Part of a small language model's weights.
Size: 11 layers, width 96, MLP 384 squared ReLU, vocabulary 8192, 3.42M parameters.
Architecture: normalized queries and keys, local attention windows, gated attention.
Each number is 128 + 32 x the weight over the matrix's rms, rounded and kept within 0 to 255. Layers, rows and columns count from 0.

# layer 5 MLP down (transposed), 384x96, rms 0.145, rows 118-153, columns 0-95
[[145  51 127 166 147 119 127 191 157 100 141 142 171 180 112 123 111  70 141 193  81 115 120 140  99 101 171 183  81 131  91  81 131 170 105  40 131 142 104 174  87 108 158 175  99  80 109 137 155 180 146 168 114 178 138 110 159 148 166 113 105 131 100 157 154 142  87 117 130  63 145 117 173 117  65 101 107 155 104  95 127 146 118 149 150 141 106  76 113 125 143 117 188 124 124 125]
 [142 147 127 147 141 150 163  87 155 126  92 133 137  84  99  63 113 105 147 149 193 191 161 100 148  94 111  99 116 145 102 118 151 152 109 147  63  77 116 167 140 151 172 148 162 171 119  93 109  97 150 133 124  99 135  57 143 125 125 155 135 124 191 118 161 134  89 116 132  90 121 119 116 129 140 114 115  57  67  89 177 190  82 135  97 142 181  89 153 173 110 173 214 121  82 164]
 [101  94 140  92 124 171 101 115  97 114 139 131 138 134 100 147 162 129 165 140 160  86 115 139 132 138 112  88  60 155 133 144  88 150 106 194 156 123 186 207 115 110  86  82 104 149 140  87 152 117 178 152 138 192 142 188 139 100 125  91 151 154 118 110 152 158 108 142  87 123 116 182 175 113 159 137 108 134 150 122 117 130 155 118 110 104 117 130  84  91  78 100 102 133 127  91]
 [142 150 116 108 116 137 135 124 186  82 117  96  69  99 135 151 159 126 200  93 172 166 225  99  68 105 117 122 112 155 103 164 136 156 118 162  90 111 106 117 147  78  99 166 141 159 154 165 107 110  74 104 133 135 130 127 101 175 154 167 127 144 156 170 118 180 135 172  91 122 111 107 128 100  94 191 120 113  78 177 125 121  90  99 122 149 156 144 127 192  53 102 124 112 106 132]
 [112 162 105 102 111 144  99 155 139 103 121  94 122 159 151 156 111 109 113 132 124  73 103 151  87 147 149 172 171 108 151  79 140  90 189  68 111  41 147 118 145 120 135 170 136  84  97 113 113 146 145 202 190 109 122  88 174 180 120 162 131 122 157 126 104 133 116 173 111  97 120 111 119 157 167 156 122 138  82 101 152 139 179 134 162 110 131 120 127  92 165 132  60 126 117  95]
 [109 160 148 108 125 129 116 137 180 137 125 125 100 174  84 157 151 117 136 110 155 106 145 163  85  99 109  66 154 148  93 144  95 125 150  52 101 154 107 152 179 156 126 160 155 114 109 150  65 134  82  79 100  96 134  49 102 125 121 163 158 159 180 163  94  76 179 144 148 116 108 130  79 148 138 128 154 179 143 118 153 147 156 112 120 107 128 160  70 151 164 149 205  98 104 120]
 [104 150 158 193 140 150 109 132 139 124 124  97 124 155 149 131 139  84 145 110 110 126  96  89 103 120 123 172 156 165 101 102 135 182 190 110  98 115  96 112 133  91 122 137 114 105  99 139 123 156 145  90 122 108 134 166 141 116  94 170 145 161  85 144 178 138 174 155 157 113 135 107 130 140  37 154 127 134 145 141 178 157 130 132 139 113 101 109 132 128 145 113  97 102 114 130]
 [121 107 151 151 125 119 163 117 155 193 123 141 128 103 136 105  48 144 162 150 125 110 198 158 129  98 134 115  90 108 165 180  51  88  46 165 105  75  87 179 123 161 120 150 146 122  87  75 125  93 173 115 142 114  96 147 136  88 213 162  72 143 105 168 167 124 135 125  69 107 138 128  85 107 193  44 157 150 125  93 164 142 110 102 147 126 106 129 159 157 181 138 176  96 138 130]
 [135 143 189 146 112 194 107 135 187 140  69 130  65 128 208 101 102 132 129 126 177  80 140  94 113 174 119 123  91 151  88 105 122 174 107 138  86  95 154 161 149 129 125 135 174 109 153  56 119  84  83 153 107 135  96 104 132 142 122 120 136 105 136  93 105 192 124 172 130 173 176 161 111  80 128 144  69 122 113 160 116 124 101 115 168  82 108  99 160 211 147 121 161  97 113  66]
 [134 123 170 142 140 190 106 145  88 121 102 139 161 186 116 124 141 101 113 118 171 101  98 156 110 122 143 127 166 160 105 113 117  70 194  59  98 181 100 154 170 165 141 123 112 105 122  83 125 117 152  66  70 178 157 130 156 169 119 152  68 145 141 158 155 130 118 147 131 124 131 100 176 144 151 103 163 124 153 115 130  24 106 109  64  97 121  60 130 150 114 134 153  93  87 135]
 [103 148 204 118 185 108 149 139  73 165  75 111 161 163  75 136 154  74 148 110 160 112 124  77 175  83 137 115 124 117 145  87  77 113 159  89 128 227 104 159  98  88 119 129 135 148  78 133 144 166 143 137 125  95 141 101 103 177 158  63 108 177  93 140 159 158 141 104 149 114 120 120 104  66  78 136 147  99 141 168 136 122 133 160 129 152  91 172 144 138  90 119 139 149 174 106]
 [105 124 138  93  90 148 162 118 155  73 153 127 114 103 139 160 118 133 150 113 175 102 135  71 156 122 113 121 101  94 148 134 111 164 147 137  96 123 132 153 139 107 129 125 111 107 165  86  93 138  83 126 127 178 139 141 139 117 123 195 220 123 147 167  66 161 183 139 127  91 135 171 109  94 148 136 165  78 125 155 111 142 123 114 148 155 197 100 135  99 140  69 123 122  87  84]
 [ 82 135  90  75 150 137 110  38 128 165 135 130  51 149 158 110  99  96 135  83 101  65 163 158 134 171 173 107 118 180 122 118 156 125 111 129 156  78 125  85 192 162  81  94  99 113 145  99 154  94 142 147 138 116 133 132 164 161 141 126 136  61 191 175  99 156 119 146 171 123 126 144 148  96 141 124 110 161 144 135  84  86 107 138 195 164  87 119 167  91  98 157 151 110 145 192]
 [138 120 138 111  79 125 143 155 167 132 151 157 134 125  90 165  98 132 170 181 146 144 126  88  92  99 119 153  76 173 117 120 146 111 145  95  70 155  55 149 134 136 155  62 134 143 138 150 130  84 128 136  82 127 103 134 125 160 135 143 139 109 117 110 153 145 139 189 107 104 116  88 117  61 156 130 149 120 168 114 203 124 134 123 154 164  77  79 148  91 148 124 116 152 107 139]
 [ 95  71 105 134 106 139 145 144  75 118 165  67 121 165 162 144 159  92 211 176 141  74 160 159 130 120 104 130 109  68 137  65  95 160 145 107  97 163 117 145 128 129 169 114  91 156  95 102  80 208 141  72  88 111 163 119 127 121 118 160 125 126 167 139 131 160 156 152 168 127 138 184  93 104 139 141 180 129 123 149 125 136 120 119  71 104 172 100 108 106 111  73 159 133 153 148]
 [155 140 132 136 149  82 110 130 143  92 128 182 111 119 115 131 107 151  79 127 103 141 137 119 123 231 128 167 104 164 120 103 153 132 182  40  46 163  65 113 172 156 118 125 114 121 133 206 150 151 144 168 126 155 161 104 173 128 107 117 129 153 146 106 142 114 150 125 127 150 118 109  94 115 176 154 119 100 105 128 120 152  99 139 113 117 131 140  74 117  95  83 115  94 137 164]
 [106 112 123 255 136 109 139 179 120  89 124 102 106  40 134 123 137 165 152 148 103 163 167 152 124 138 114 182 130 138 119 134  82 118 164 110 186  86 186 156 114 151 167 142 141 121 106 117 101 107 126 207 153 106  91  67 157  82 100  80 141 145 132 109 122 108  70  92  90 114 153 121 115 184 124 119 119 123 150 140 188 163 105 109 147 123 140 115  78  85 186 115  93 130 146  57]
 [113  85 130 159 119  61 108  91 149  74 117 145  82 119 122 133 208 127 143 154 174  97 141 116 103 109 137 165 210 161  62  97 162 114  75 121 129 163 104 116 131 164 149 127 191  82 121 152 177 155 124 155  95 101 173 114 147 114 112  82  87 176 104 148 137 112  90 119  82 131 107  86 209 136 104 138 145 128 156 131  73 109 147  92 121 103 120 106  79 167 174 182 161 113 129 164]
 [111 108 215 133 197 145 165 107 112  98 127 136 125  60  83 129 142 168  89  85 123 141 152 142 153 110  36  91 121 123 161 127 138 192 102 143  71 106 138  79 124 148  94 118 125 208 133 168 124 156  72  83 142 141 116 136 159 145  57 164 139 141 168 154 143 111 163 145 108 117 127 106  58 103 174 142 182  76 109 144 123  90 162  86  88 158 164 130 126 115 151 137 122 143 146 120]
 [156 149  97 134 110 102 134 165 171 140  80 117 136 139 106  98  83  96 146 202 115 147 183 106 107 114 125 134  67 108 100 118 135 189 118 164 149  92 199 134 143 116  96 158 167  98  67 125 123 122 187 157 170 170 119 246 104 146 132  94 113 139  94 162 122  69   9 181  90  47 163 130 139 149 108 111 140 122  99  94 140  88  78 109 113 137 173  80 131 127 182 134 146 170 188 133]
 [ 54 159 101 165  88 159 109  92 168  81 192 181 132  95 106 136 144  74 109 132 123 166 132 119 125 148 154 139 137 126 152 127 165 100 197 103 116 137 154 140  96  75 152 133 150 168  85 108 115 126 120 157  77 139 124 145 102 137 144 147 102 135 107 162 145 158  77  91 102 166 134 128 155 104 179 106  96 104 147  57 156 108 132 164 139  82  53 144 150 105 175  80  90 189 175 130]
 [130 143 134 119 128 101 104 132 155 100 143 125 137  98 114 128 106  91 139 158 139 123 101  87  50 170 105 132 118 136 160 111 222 123 195 135 109 104  88 113 169 131 183 145 190 158 129 156 159  64  97 129 128 104 140  95 120  97 110 111 126 120 134 168  89 145 142 136 148 149 148 139 113 136 121  94 139  90 144 130  94 137 172 127 124  47 159 159 139 144 110 159 106 102 138  94]
 [125  91 119  98  84 149 139 147 134  95 111 122 170 119 142 125 155 162 181 150 128 105 150 194 120 135 143 105 121 122  46 120 118 138 127  96 117  60 131 147 116 204 121 161 172 148  80 127 108 107 177 151  68 113 124 201 126 174 141 163 138 105 108 113  89 182  92 180 121 112 141  70 123 149 129  76  88  61 134 104 123 145 159  88 110 134 146 149 175 124 113 112 167 162 116 151]
 [146 166  27  59 131 159 109 115 101 126 147 173 132 112 160 142 163  95 120 117 177  92 118 125 152 121 130  91 138 138  99 104 142 141  85 136 136 116 177 197 106 135 179 164 155  61 113 166 157 117 122 113 112 114 156 150 190 142 176 122 146  60 143 112 137 143 136 172 156 123 150 123  19 140  77  94  99 181 167 145 125 140 128 100 103 103 135 134  56  99 132  66 192 178 141  45]
 [145 160 116 107 105 113 116 141 141 106  91  84 166 221 182  82 109 161 171 133  64 149 109 159 134 140  92 101 151  88 202 165 162 112 192  52 104 150  89  94 204 151 161 129 146  93  36 203 106  91 152 176 128  74 127 122 107  54 129  89 125  99 121 169  98 158 123 104  77  80  97 146 158 173  94 131 126 210 117 125 113 155  90 108 128 162 102 164 114 113 141 114 211 173 110 143]
 [161  88 170 136 149  93 181 147 160 149 137  93 136 132 119 187  91 123 144 120 123 112 155  88 110 110 157  78 143 120 155 103 160 109 136 137 110  93 105 192 108 142 151 175  55  62 110 176 137 133 136 137 135  94 122 105 132 164 125  93 136 122  94 117 150 212 149 142 112  70 112  96 124  81 217 123  70  88 184 122 114 144 153 129  96 124  83 109 152 199 129 126 126  94  94 180]
 [ 57 148 159 121 147 147 188 156 120 155  93  97 117 124  76 137 132  69 139 131 149 129 118 101 177 127 124 126 116 128 147 109  76 154 203 106 133 169  79  69 155  93 136 104 167 147 141 139 161 134 148 173  67 121 140 109 128 184 122 111  63 140 101 131 182 143 132  93 163 124 106  78 125 127 135  87 144 110 124 138  69 123 124 124 202 160 145 165 129 149 104 112 156 119 137 132]
 [108 114 173 113  90  47 174 125 177  98 110  81 151 155  95 145  80 137  91 147 121 105 185 123 183  95 143 121 101 103  40  90 112 127  50 150 154 149 185 146 106  80 148 187 139 122 105 120 142 173 213 179  95 182  93 114 160 163  87 100 124 108 135 144 157 103 127  72 160 159 155 143 144  43 164 133 135  98 126 143 115 149 180 155 120 134  75 139 108 141 122 122  63 109 158 151]
 [159 143  90 141 121 108 112 136 104 102 123 140 108  93  75 136 149 168 132  96 189  98 176 117 123 111 164 150  86 136 137 131 154 156 175  81  91  98 158 118 196 134 113 139 164 167 106  75 114 138 127  98  83 192 117  88 104 166 128 133  87 174  93 100 106 105  97  98 152 142 143  98 187 123 200 161 228 157  73 141  92 148 105 153 159 129 168 111  92 133 106  71 127 167 114 110]
 [142 120 179 128 150 132 167 179  85  80 164 173 110  73 148 127 117 133 129 103 198 167 135 156 148 141 211 129 133  93 128 159 151 168 119  73 183 127  81  89  78 150  98 128 113 151 139 114  89 128 128 144  93  50 117 145  67 138 100 186 122 131 200 120  98 132 153 142 117 135 102 133  94 103  99 168  97 111 122 122 190 117  92 153  78  82 162 102 121 107 124 164 172 114  85 160]
 [133 169 142 196 131 131 142 107 150 165 165 118  81 107 191 127  91  86  67 147  92 130 120 181  92 103 102 152 144 139 137 172 145 104  79  83 111 150  72 147 136 102 157 141 129 132 143 157 167  53 126  88  93 121  85 109 163  76 115  96 174 191 125 140 108 156 118 138  99 130 101 130 115  79 163 169 160 154 119 162 122 169 132 105 146 126 125 149 133 120  90 160 118  64 112 133]
 [122 115 202  75 181 166 139 164  96  70 124 131 108 182 131 126 129 120 135 193  99 139  79 116  91 122 120 147 106 118 122 140  86 104 115 184 131 114 153 105 155 107 147  99 120  86 179 119 129 162 132 170 117 105 150  91 148 117 125  93 109 137  80 100 217 114 158 137 124 135 145 119 138 125 112 110 140 145 161 150 120 128 130 123 129 159 161 105 164 109 135 122 110  87 154 104]
 [120  89 110 143 171 134 160 110 184 121 147 107 105 182 152 112 174 128 101 137 163 159  90 117 168 115 139 117 139 176 165 166  35 114 168 123 139 119 162 123 101 193  83 170 101  68 127 214  90 108 108 190 144 117  63 109 105 122  82 161 128 121 109 133 173 132  51 160 131 109 118  85 149 118 152  96 118 139 146 130 129 141  92 111 101 148  99  56 131 112 184 133 113 158 133 108]
 [121 123 139 118 133 128 115 131 143 126 124 148 137 129 118 145 127 141 125 146 121 130 117 125 129 127 140 141 130 134 143 121 118 126 126 130 114 108 105 137 115 110 130 138 120 114  93 135 121 145 141 130 133 132 144 102 141 121 128 131 146 126 126 127 121 128 136 134 133 134 119 116 138 134 113 111 131 116 102 109 128 129 137 142 127 142 157 147 126 135 124 124 136 128 142 119]
 [174 106 178 144 138 129 113  58 101 126 112 104 102 163  86 112 130 117  93 167  70  93 155  58 158 133 144 145 134 112 124 108  81 113 119 108 155 117 222 117 138 129 189 171 169  98 138 121 124 128  84 143  81 170 102 140 158  99 109  99 163 107 158 150 183 193  90  98 166 142 121 120 149  99  81 121 194 163 139 149 144 128 104 150 111 130  90 118 139 119 156 115 154 136 120  79]
 [111 181 154 149 191 124 168  89 121 102  66 158 124 110 103 127  82 134 152 123 143 153 141 123 151 114 124 125 129 110 137 151  93  84 156  98 168  85 168 104 162  97  66 100 124 123 100 136 126 137 158 103 113 141  86 119 103 173 158 164 109 112  76 125 155 134  89 156 129 132 166 149 141 110 118  70 138 145  84  76 190  99 171 190 215 174 129 140 149 162  52  94 134 137 148 114]]
# layer 5 MLP up, 384x96, rms 0.319, rows 119-154, columns 0-95
[[ 42 130 168  78 138 131 137 118 145 152 119 167 130 172 102 160 165 200 112  62  82 129 139  79 184 142 128 144 134 155 169 177 159 121 103 121  95 137 115 123 141 157  93 107 114 129 114 146 169 110 113 140  98 134  92 162 182  98 185 103 132 149 113  91 111 107 131 111  89  89 115 119 104 109 168 135 108 152 144 151 124 127 190 101 122 100  99 173 103 105  93 126 114 114 137 118]
 [113 109 118 123 135 108 179  53 123 106  77 126 162 119 110 135 150 113 190 153  81 135 150 119 151 155 111 114 173 123 132 160 127 141 173  80 108 125 154  87  96 119 113 135 210 122 100 112 142 157  92  94 102 160 173 108  92 163 133  91 129  96 115  96 127 120  82 101 242 173 152  75 133  89 131 114 189  81 123 123 141 152 185 153  66 160 160  87 173 160 160 127 181  82 127 149]
 [153 107 168 111  92 132 132 146 133 166 132 107  79 139 146 147 107 105  76 132  95 146 109 164 166 140 153 171 158  99 167 187 110 107 192  71  87 109 157 138 133 124 105 152 122 107 166 133 164 167 169 115 145  62 137 117 129 129 103 100 140 170  93 107 112  83 108 139 171 107  94  99 133 155 169 122  81 104  72 116 164 127 143  65 159 145 128 102 157 120 117 125 180 126 118 208]
 [120  91 104 155  86 105  69 152 158 169 172 153  99 153 127 140 158 198 134 148 125  92 103  50 134 131 147 158 127  80  89 112 123 101 171 113 122 137  97 135 121  91 162 166 127 181  84 117 152 110 108 103 146 135 170 136 151 114 165 148 132 112 150 115 135 154 126 158 136 168 139 143  91 114 112  93 158  69 134 140 115 113 126 134 155  92 119  76 194 168  89 173  69 180 112 163]
 [ 40 153 127 146 140 168 121 156 152 138 133 128 149 134 138  82 124 218  86 186 106 165 105 139 117 114 136 100  81 139 122 115 137 142  74 119 132 133 146 142 103 112 106 147 140 180 117 143 117  93  89 175  88 169 112 117 134 151 149 157 111  73 174 116 126  99 134 172 106 162 140 124  73 190  85 151  67 117  98 136 149 145  92 147 147 125 144 114 121 111  98 141 104 133 148 136]
 [ 98 149 121 118 109 167  95 156 153 141  87 156 145 162 133 103 111 108 139 127 116  91 114 105 117 138  93 166 171 146 107 113  62 154 120 117 130  99 138 138 139  83 141  81 117 184 143 125 190 141 139 136 144 124 188 138 171 110 103  95  93 140  84 120 167 110 161 134 120 136 114 114 130 107  77 142 144 129 141  91 127  78 130 169 193 118 109  63 157 168 121 126 123 103 150 116]
 [174  87 118 140 131 162 127 191 141 123 119 129 131 180  97 124 156 154  93 118 139  92 108 153 192 141  91 156  97  93 122 143 169  63  85 164 106  83 115 115 181 156 131 183 127  69 109 150  73  99 180 116 151 155 126  91  97 132 103 177 122 152 187  85 121 151 111 130 138 100  86 112 138  93  90 154 123  97 149 204 107  84 160 119 136  79 124 140 108  89 150 139  89 120  85 126]
 [165 143 119 127 138 102 124  81 141 173 190 146 134 119  87 128 131 122 197 126 131 128  64 146 122 102 165 117 138  80 164 153  84 119 149  89  71 106 175 142 125 163  93 178 106 157 129 135 146  70 118 127 134 155 160 129 141 162 112 153 136 143  61 120 118 107 122 109 125 165  93 106  65 160 152 107 138 124 164 115 100 157  90 138 125  95 116 153  81 185  90 153 158 111 175 150]
 [220 138 138 155 144  98 156 176 131  83 106  93 105 139 108 104 153  96 195  63 147 130 120 148 133 128 154 173 105 104 107 166  94 154  70 158 163 132 169 118  85 118  84 140  97  91  78 169 122  97 130 109 110 119 128  98 129 108 139 121 125 159 113  93 121 156 128 152 140 102 120 139 131 138 198 157 118 109 170 118  95 144 112 106 142 107 155  84 129 102 106 136 102 106 189 111]
 [190  93 163 121 133 126 108  94  95 177 120 109 155 186 125 130 176  55 199 135 134 136 153 143  91 113 145 116 136 141 102 128 138 107 187 151 125 103  77  84  85 110 184 133 160 137 143 127 108 118 118 109  75  82 133  49 101 100 139  99 185 140 178 114 177 158 134  71 122  92 105 145 132 125  91 105  89 149 156 122  93 141 158 107 155 118 195 120 161  48 124 147 183 144 125 190]
 [123 185 100  88  89 132 114  81 132 141 168 149  80 146 149 153 146 149 134 173  66 187 183 174 127 155 106 154 131 114 147 169  90 132 126 145 126  82 126 125 159 172 133  83 145 169 151  42 152 133 117 160 186 139 136 109  65 103  85 109 163  99 168  92 103 179 157 142 152  91  77 115 146  96 156 110  81 128 119 110 126 158 119  61  99  86 131 144 124 155 122 171 108 155 124 109]
 [141 122 136 155 112 143 204 115 103 151 132 106 174  73 127 136 102 103 129 105 106 136 107 115 128  97 130  95 172 130  99 120 164 140 198 126 146 153 109 128 163 118 179  94 106  99 111 142 144 104 112 174  75 152 140 153 156 147 118 125  80 119 130 136 111 140  93 107 140 172 164  98  67 164 122  98 139 127 141 145 127 154 123 139 105 157 119  94 142 160  90 143  65 160 128  96]
 [141 179  93 137 126  91 124 105 119  96 152 108 144 144 101 157 183  99 160 114  97 137  96 152  88  77 142 142 155 122  96 139 127 159 143 123 146  94 150 108 111 147  99  90 160 116 147 195  74  97 152 121 103 149  93 175 145 116 103 111 131 158 176 134 175 120 182 103 126  83 120 132 126 111 151 109 155 128 162 134 160 162 130 159 123 129 132 104 106 159 118 123 155  79 109 116]
 [ 85 125  71 116 139  48  81 131 152 114 117 128 171 143  89 164 113  48 138 104 142 136 184 144 130  87 108 122 107 190 175 155 162  98 125 210 191 113 110 172 184 146 131  86 134  87 131 130 182 160  98 206  99 112 108 103  99 141 112 149 127 118 141  49 109  99 135 172 173 150  94  40 141 166 121 124 165 177 109 121 176 126 166  94 128 138  52 148 123 105 132 129  75 106 109 106]
 [145 132 137 132 162  53 109  91 141 180  88 183 115  59 134  95  98 111 105 107 124 170 149 117 115 132  65 169 138  99 147 155 145 168 104 122 107 136 148 120 113 112  96 101  96 105 144 121 155  34 151 168 149 101 143 121 157 137 121 166 143 129 196 154  98 159 106 129 137 141 127  93 121 131 102 132 191  84  90 118  77 118 130 169 164 146 150 192 169  99 106 122 173 127 157 179]
 [ 94 144  60 135 145 174 130 226 114 150 143  82  89 134  79 167 156  99  99 113  70 118 111 137 112 193 169 105  58 125  87 125 183 164 168 118  97 159 108 128 101 132 123  93 182  75  97 116 201 133 173 131 101 131  57 167 139 106  71 122 163 114 126  52  74  92 131  63 108  63 159  85 177 183 131 124 170 149 129 157  85 124 155 167 140 143 106 175 144 113 113 116 166  97 109 159]
 [152  93 147 190 136 112  95 103  63  49  60 147 153  91 125 166 153  74 111  93 167 130  87 123 142  93 105 103 134 113 168 134 181 151 151 152 172 143 100  98 103 118  70 168 104 113  82 170 108 150 178 149 122 111 110  84 144 106  65 150 107 105 116 222 162 115 157 130 106 132 146 174 137 157 133 150  79 155 233 133 118 204 136  72 111 113 131 103 154 160 116  82 117 149 169 165]
 [100 100 163  65 180  93 166 125  73 148 125 118  84 138 137 148 151 174 158 185  78 143 166 117 118 103 181  85 159 116 213 184 163  94 152 141 128 138 141 108 137 109 106 144 164 108 118 143 158 109 159  56  47 147 160 156 171 148 143 142 239 131 114 108 118  52 149 118 130 172  70  64 161 101  98 130  90 162  92 111  86 165 110  95 101 140 111 181 125 108 123 104 121 133 126 165]
 [151 154 136 151  47 102 139  97 161 159 112  98 102 122  88 137 156 143 100  54 143 120 130  69 110 150 178 152 127 122  81 113 171 189 151 125 112 124 137  38 118 130 113 213  71 151 113  97 151  93 132 187 102 123 118 151 169 154 111 191  29 136 192 144  84  93 112 157 124 130  94 148 126 171 143 142 189 152 149 142 113 110 153 143 103 123  90 135 147 132 126  96 102 131 171 110]
 [ 44 135 137 101 131 156  51 204  92 112 194 139  96 130 106 169 174 101 108 148 161 172  96 181 157 133 137  90 119  77 134  96 142 112  93  70 131 175 161 102 125 155 140  60 111 119 156 168 143 135 170  88 165 212 191 101 147 150 138 120 133 205  98  93 141 160 117 129 199 105 131  75 172 146 119 126  97 120 159  88 108  90 121 114 156  75 109 119 130  64 121 168 140 138 135 162]
 [126 173 117  98 192 167 132 200 108  84 148 134 124 178 133 116 136  92 130  94  91 104 135 175 152 145  88 103 128 120 111 121  93  89 112 115  73 127 128 142  94 125 140 143 153 120 109 135 185 166 145 147  80 166 147  74  92 139 141 118  95 105 111 107 156  84 151 127 109  95 116  80 188 149 185 102 138 132 136 157 105 175  81 140 135 142 137 120 126 127  92 128 119 153 117 108]
 [ 82 135 124  98 154 137  48 128 120 140 116 113 171 101 141 122 114 182 132  97 168 123 166 158 181 125  95 110 130 128  80 129  94 110 143 172 184  61 157 118  99 130 133 158  86 101 125  96  68  62 188 125 148 137 140 111 152 169 172 109 134 100 209  90 106 150 124 132 124 116  90 189 126  98 193  76 120 159 140 141 122 138  92 113 112 120 144 146 131  99 192 129 156 125 116 128]
 [162  83  77 137 136 127 172  93 139 109 133 120 103 149 160 122 196 141 174  76 175 131 120 106 196 124 126 189 106  80 138  82 136 134  87 109 117  84 206  97 147 139 136 131 123 130 166 145 147  69 149 107 132 136 163 123 157 160 118 119 149  87 123  80 143 152  55  75 124 153 140 173 143 169  86 130 103  99 107 121 117 104 162  84  83  84 111  94  94 164 115 184 150 157 124 137]
 [ 88  52  62 127 180  99  64 176 107 137  85 206 111 115 180  64 189 185 101 167 108 114 104  83 100 109  97 133 185 193 141 117 113 181 106 139  76 161 148 168  86 192 133 176 118 164 108  96 137 148  91 142 141 179 158 117  48 179 148  91 121 152 120 155 179 136 150 103 139 104 132 128 179  29 140 125  59 105  87 155 114 108 188 176 141 178 119 166 132  94 135 130  94 115 117  90]
 [195 134 121  74  83 179  96  79 177  99 101  32  99 174 169  89  72 132 127  73 102 159 137 152 117 110 130 148 108 109 138 161 168 155 120 170 120 167 149 163  55 120  80 119 174 143  98 177 137 153 107 156 142 111 119 100 112 183 147 142 106 119 156  72 135 100  91 132 137 119 133 170 170  94 122 196  67 101  96 110 113 142 133 106 111 155 134 145 145 131 152 138 121 192 131 200]
 [122 108 121 103 163  85 145  95 130 142  96 115 137 143 118 120 170  78 164 143  98 101 162 111  97 107 149 134 155 170 134 148 161  97 136 101  97 148 147  90 109 130 125 167 195 129 120  76 126 105 114  83 124 156 107 115 137 128 155 114 140 141 156 166 128 132 122 122 159 109 104 154 119 130  73 159  83 159 168 103 131  95 124 161 129 166 118 219 122 103 196 110 157  90 100 154]
 [168 103 119  97  96 196  85 117 127 183 188  57 126 119 141  99  82 124 164  87 140 145 136 134  96 134 112 108 167 107 126 136 148 103  96 181 102 176 173 128  79 142  92  99 146  73 102  82 165 102 123 223 174 100 120 101 100 131 137  54 136 117 167 111 192 127 102 125 166 120 114  86 160 103 143 178  63 111 107  82 159 141 186  95 147 139 122 169 158 158 138 117 167 146 172 112]
 [111 141 110  89 126 116 127  86 104  85 178  54 164 180 184 146  94 131 136 139 101 124  97 147 135 146 137 113 162 144  98 115 121 129 194 113 106  88 159 164  89 251 138  84 148 125 139 104 111 164 116 138  65  71 172 131 104 126 150  91 165 181 192  77  92 123 104 102 122 127  91 132 149  42 127 173 115 166  97 155 149 149  96 120 149  74 113 137 124  86 136 170 117 133 116 150]
 [154  63 189 138 125  72 143 177  78 147 101 107 142  98 181  95 117 162 180  96 204 196 123 109  71  72  77 164 172 119 114 150 117 113 132 162 147 119  51 120 136  91 154  92 174 178 124 140 134 132  94 183 170 115  96  93 166  56 171 144 131 160 117 127  84  92  71 146 146 158  97 125  67 134 179 114 110 139 148 162 230 170  83 144 108 125 112  73 143 104  85 144  98  98 136 167]
 [ 89 143  87 157 132 156 158  96 156 104 160 126 129  95 133 130 112 104 167 124 128 142 113  99  92 137 101 138 109 146 160  78 117 121 118 126 139 164 174 102 121 126 117 118 141 139 134 124 112 139 166 128  96 111 205  89 134 141 121  79 103 135 147 126 143 157 182 134 119  61 191 134  98 143 132 123 112 159 152 118  98 149  96 145 154 123  86 127 129 132  99 129 139 150 153 101]
 [119  75 145  89 130  94 167 132 138 141  69 125 143 112  87 119 140  82 143  93 109 166 107 158 142 117 123 185 121 138 146 147 131 131 125 127 139  94  93 193 132 154 173 135 123 150 154 117 164 141  94 126  89 136 138 172  81 128 102 130 147 115 108 122 149 155 117 205 131 162 107 129 156 148  98 128 107 100 128 156 140  46 152 156 161 142  99 156 148 105 129 104  95 139 130 117]
 [ 91 140 117 116 140 130 106  92  94  75 120 168 142 144 107 154  74  71 157  90 177 136 168 167  82 135 124  65 129 165  72 186 135 101 111 122  90 142 102 106 123 165 133 153  85 112  68 163 102 148  96 134 170  94 160 125 152  95 116 107  90 115  69 179 118 108 186  67 117 155 123 105 115 201  87 148 142 162 108 143  93 111 170 136 139 146 129 150 172 131 157 172 168 150 143  89]
 [139 119 126 140 113 120 129 129 121 130 134 141 141 118 128 123 123 113 116 131 132 143 119 134 128 112 125 139 136 116 115 133 122 122 133 114 132 135 135 128 113 123 134 120 131 122 135 122 131 125 119 122 139 107 133 123 127 133 128 133 131 118 131 119 120 122 130 108 129 137 118 132 143 134 135 124 136 138 128 121 130 141 132 122 117 125 143 121 128 135 133 137 117 122 122 137]
 [ 69  98 146 148 163 169 107  73  75 134 143 112 160 135 135 136 131 102 115 131 141 136 159 116  92 142 167 146 156 103 147  78 146 120  68 188 131 135 167 183 129 153  87  83 105 121 117 178 123  99 131 101 136 133 150 103 101 106 150 120 153 169  94 130 103  80 166 121 186 188  76  75 136 124 158 146 111 136  19 161 182 134 152 135 116 126 114 110 152 140 116 171 156 109 125 125]
 [110 157  91 126 155  96 132 121 108  77  99  98 164 165 132 162 139 142 108 124 127 136 185 155 119  93 140 168  97 151 128 102 121  67 125 117 107 138 146 119 106 110 196 203 112  91 204  70 103 124 122 135 120 144  78 165 128  92 126 146 160 115 175 121 113 113 182  82  84 116 137 179 143 102 106 137 164 144 131 127 136 131  83 117 154 101 156  73 115 156 165 182  79 100 201 143]
 [109 135 158  96  86 109 121 153 174 110 110 103 166 123 196 143 149 153 139 159  95 108 146 117 176 149 142 201 166  60 116 155 117  97 115 110 110 136 180  77 179 130 195 133 149 136 186 110 108  54  95 103 115 117 122 175 145 161 182 137 142 119 113 162 110  68  65 163  39 130  80 144 119 150 121 167  94 180 128 228 135 109 152 146 101 127 107 135 102 102  95 176  73 115 173  89]]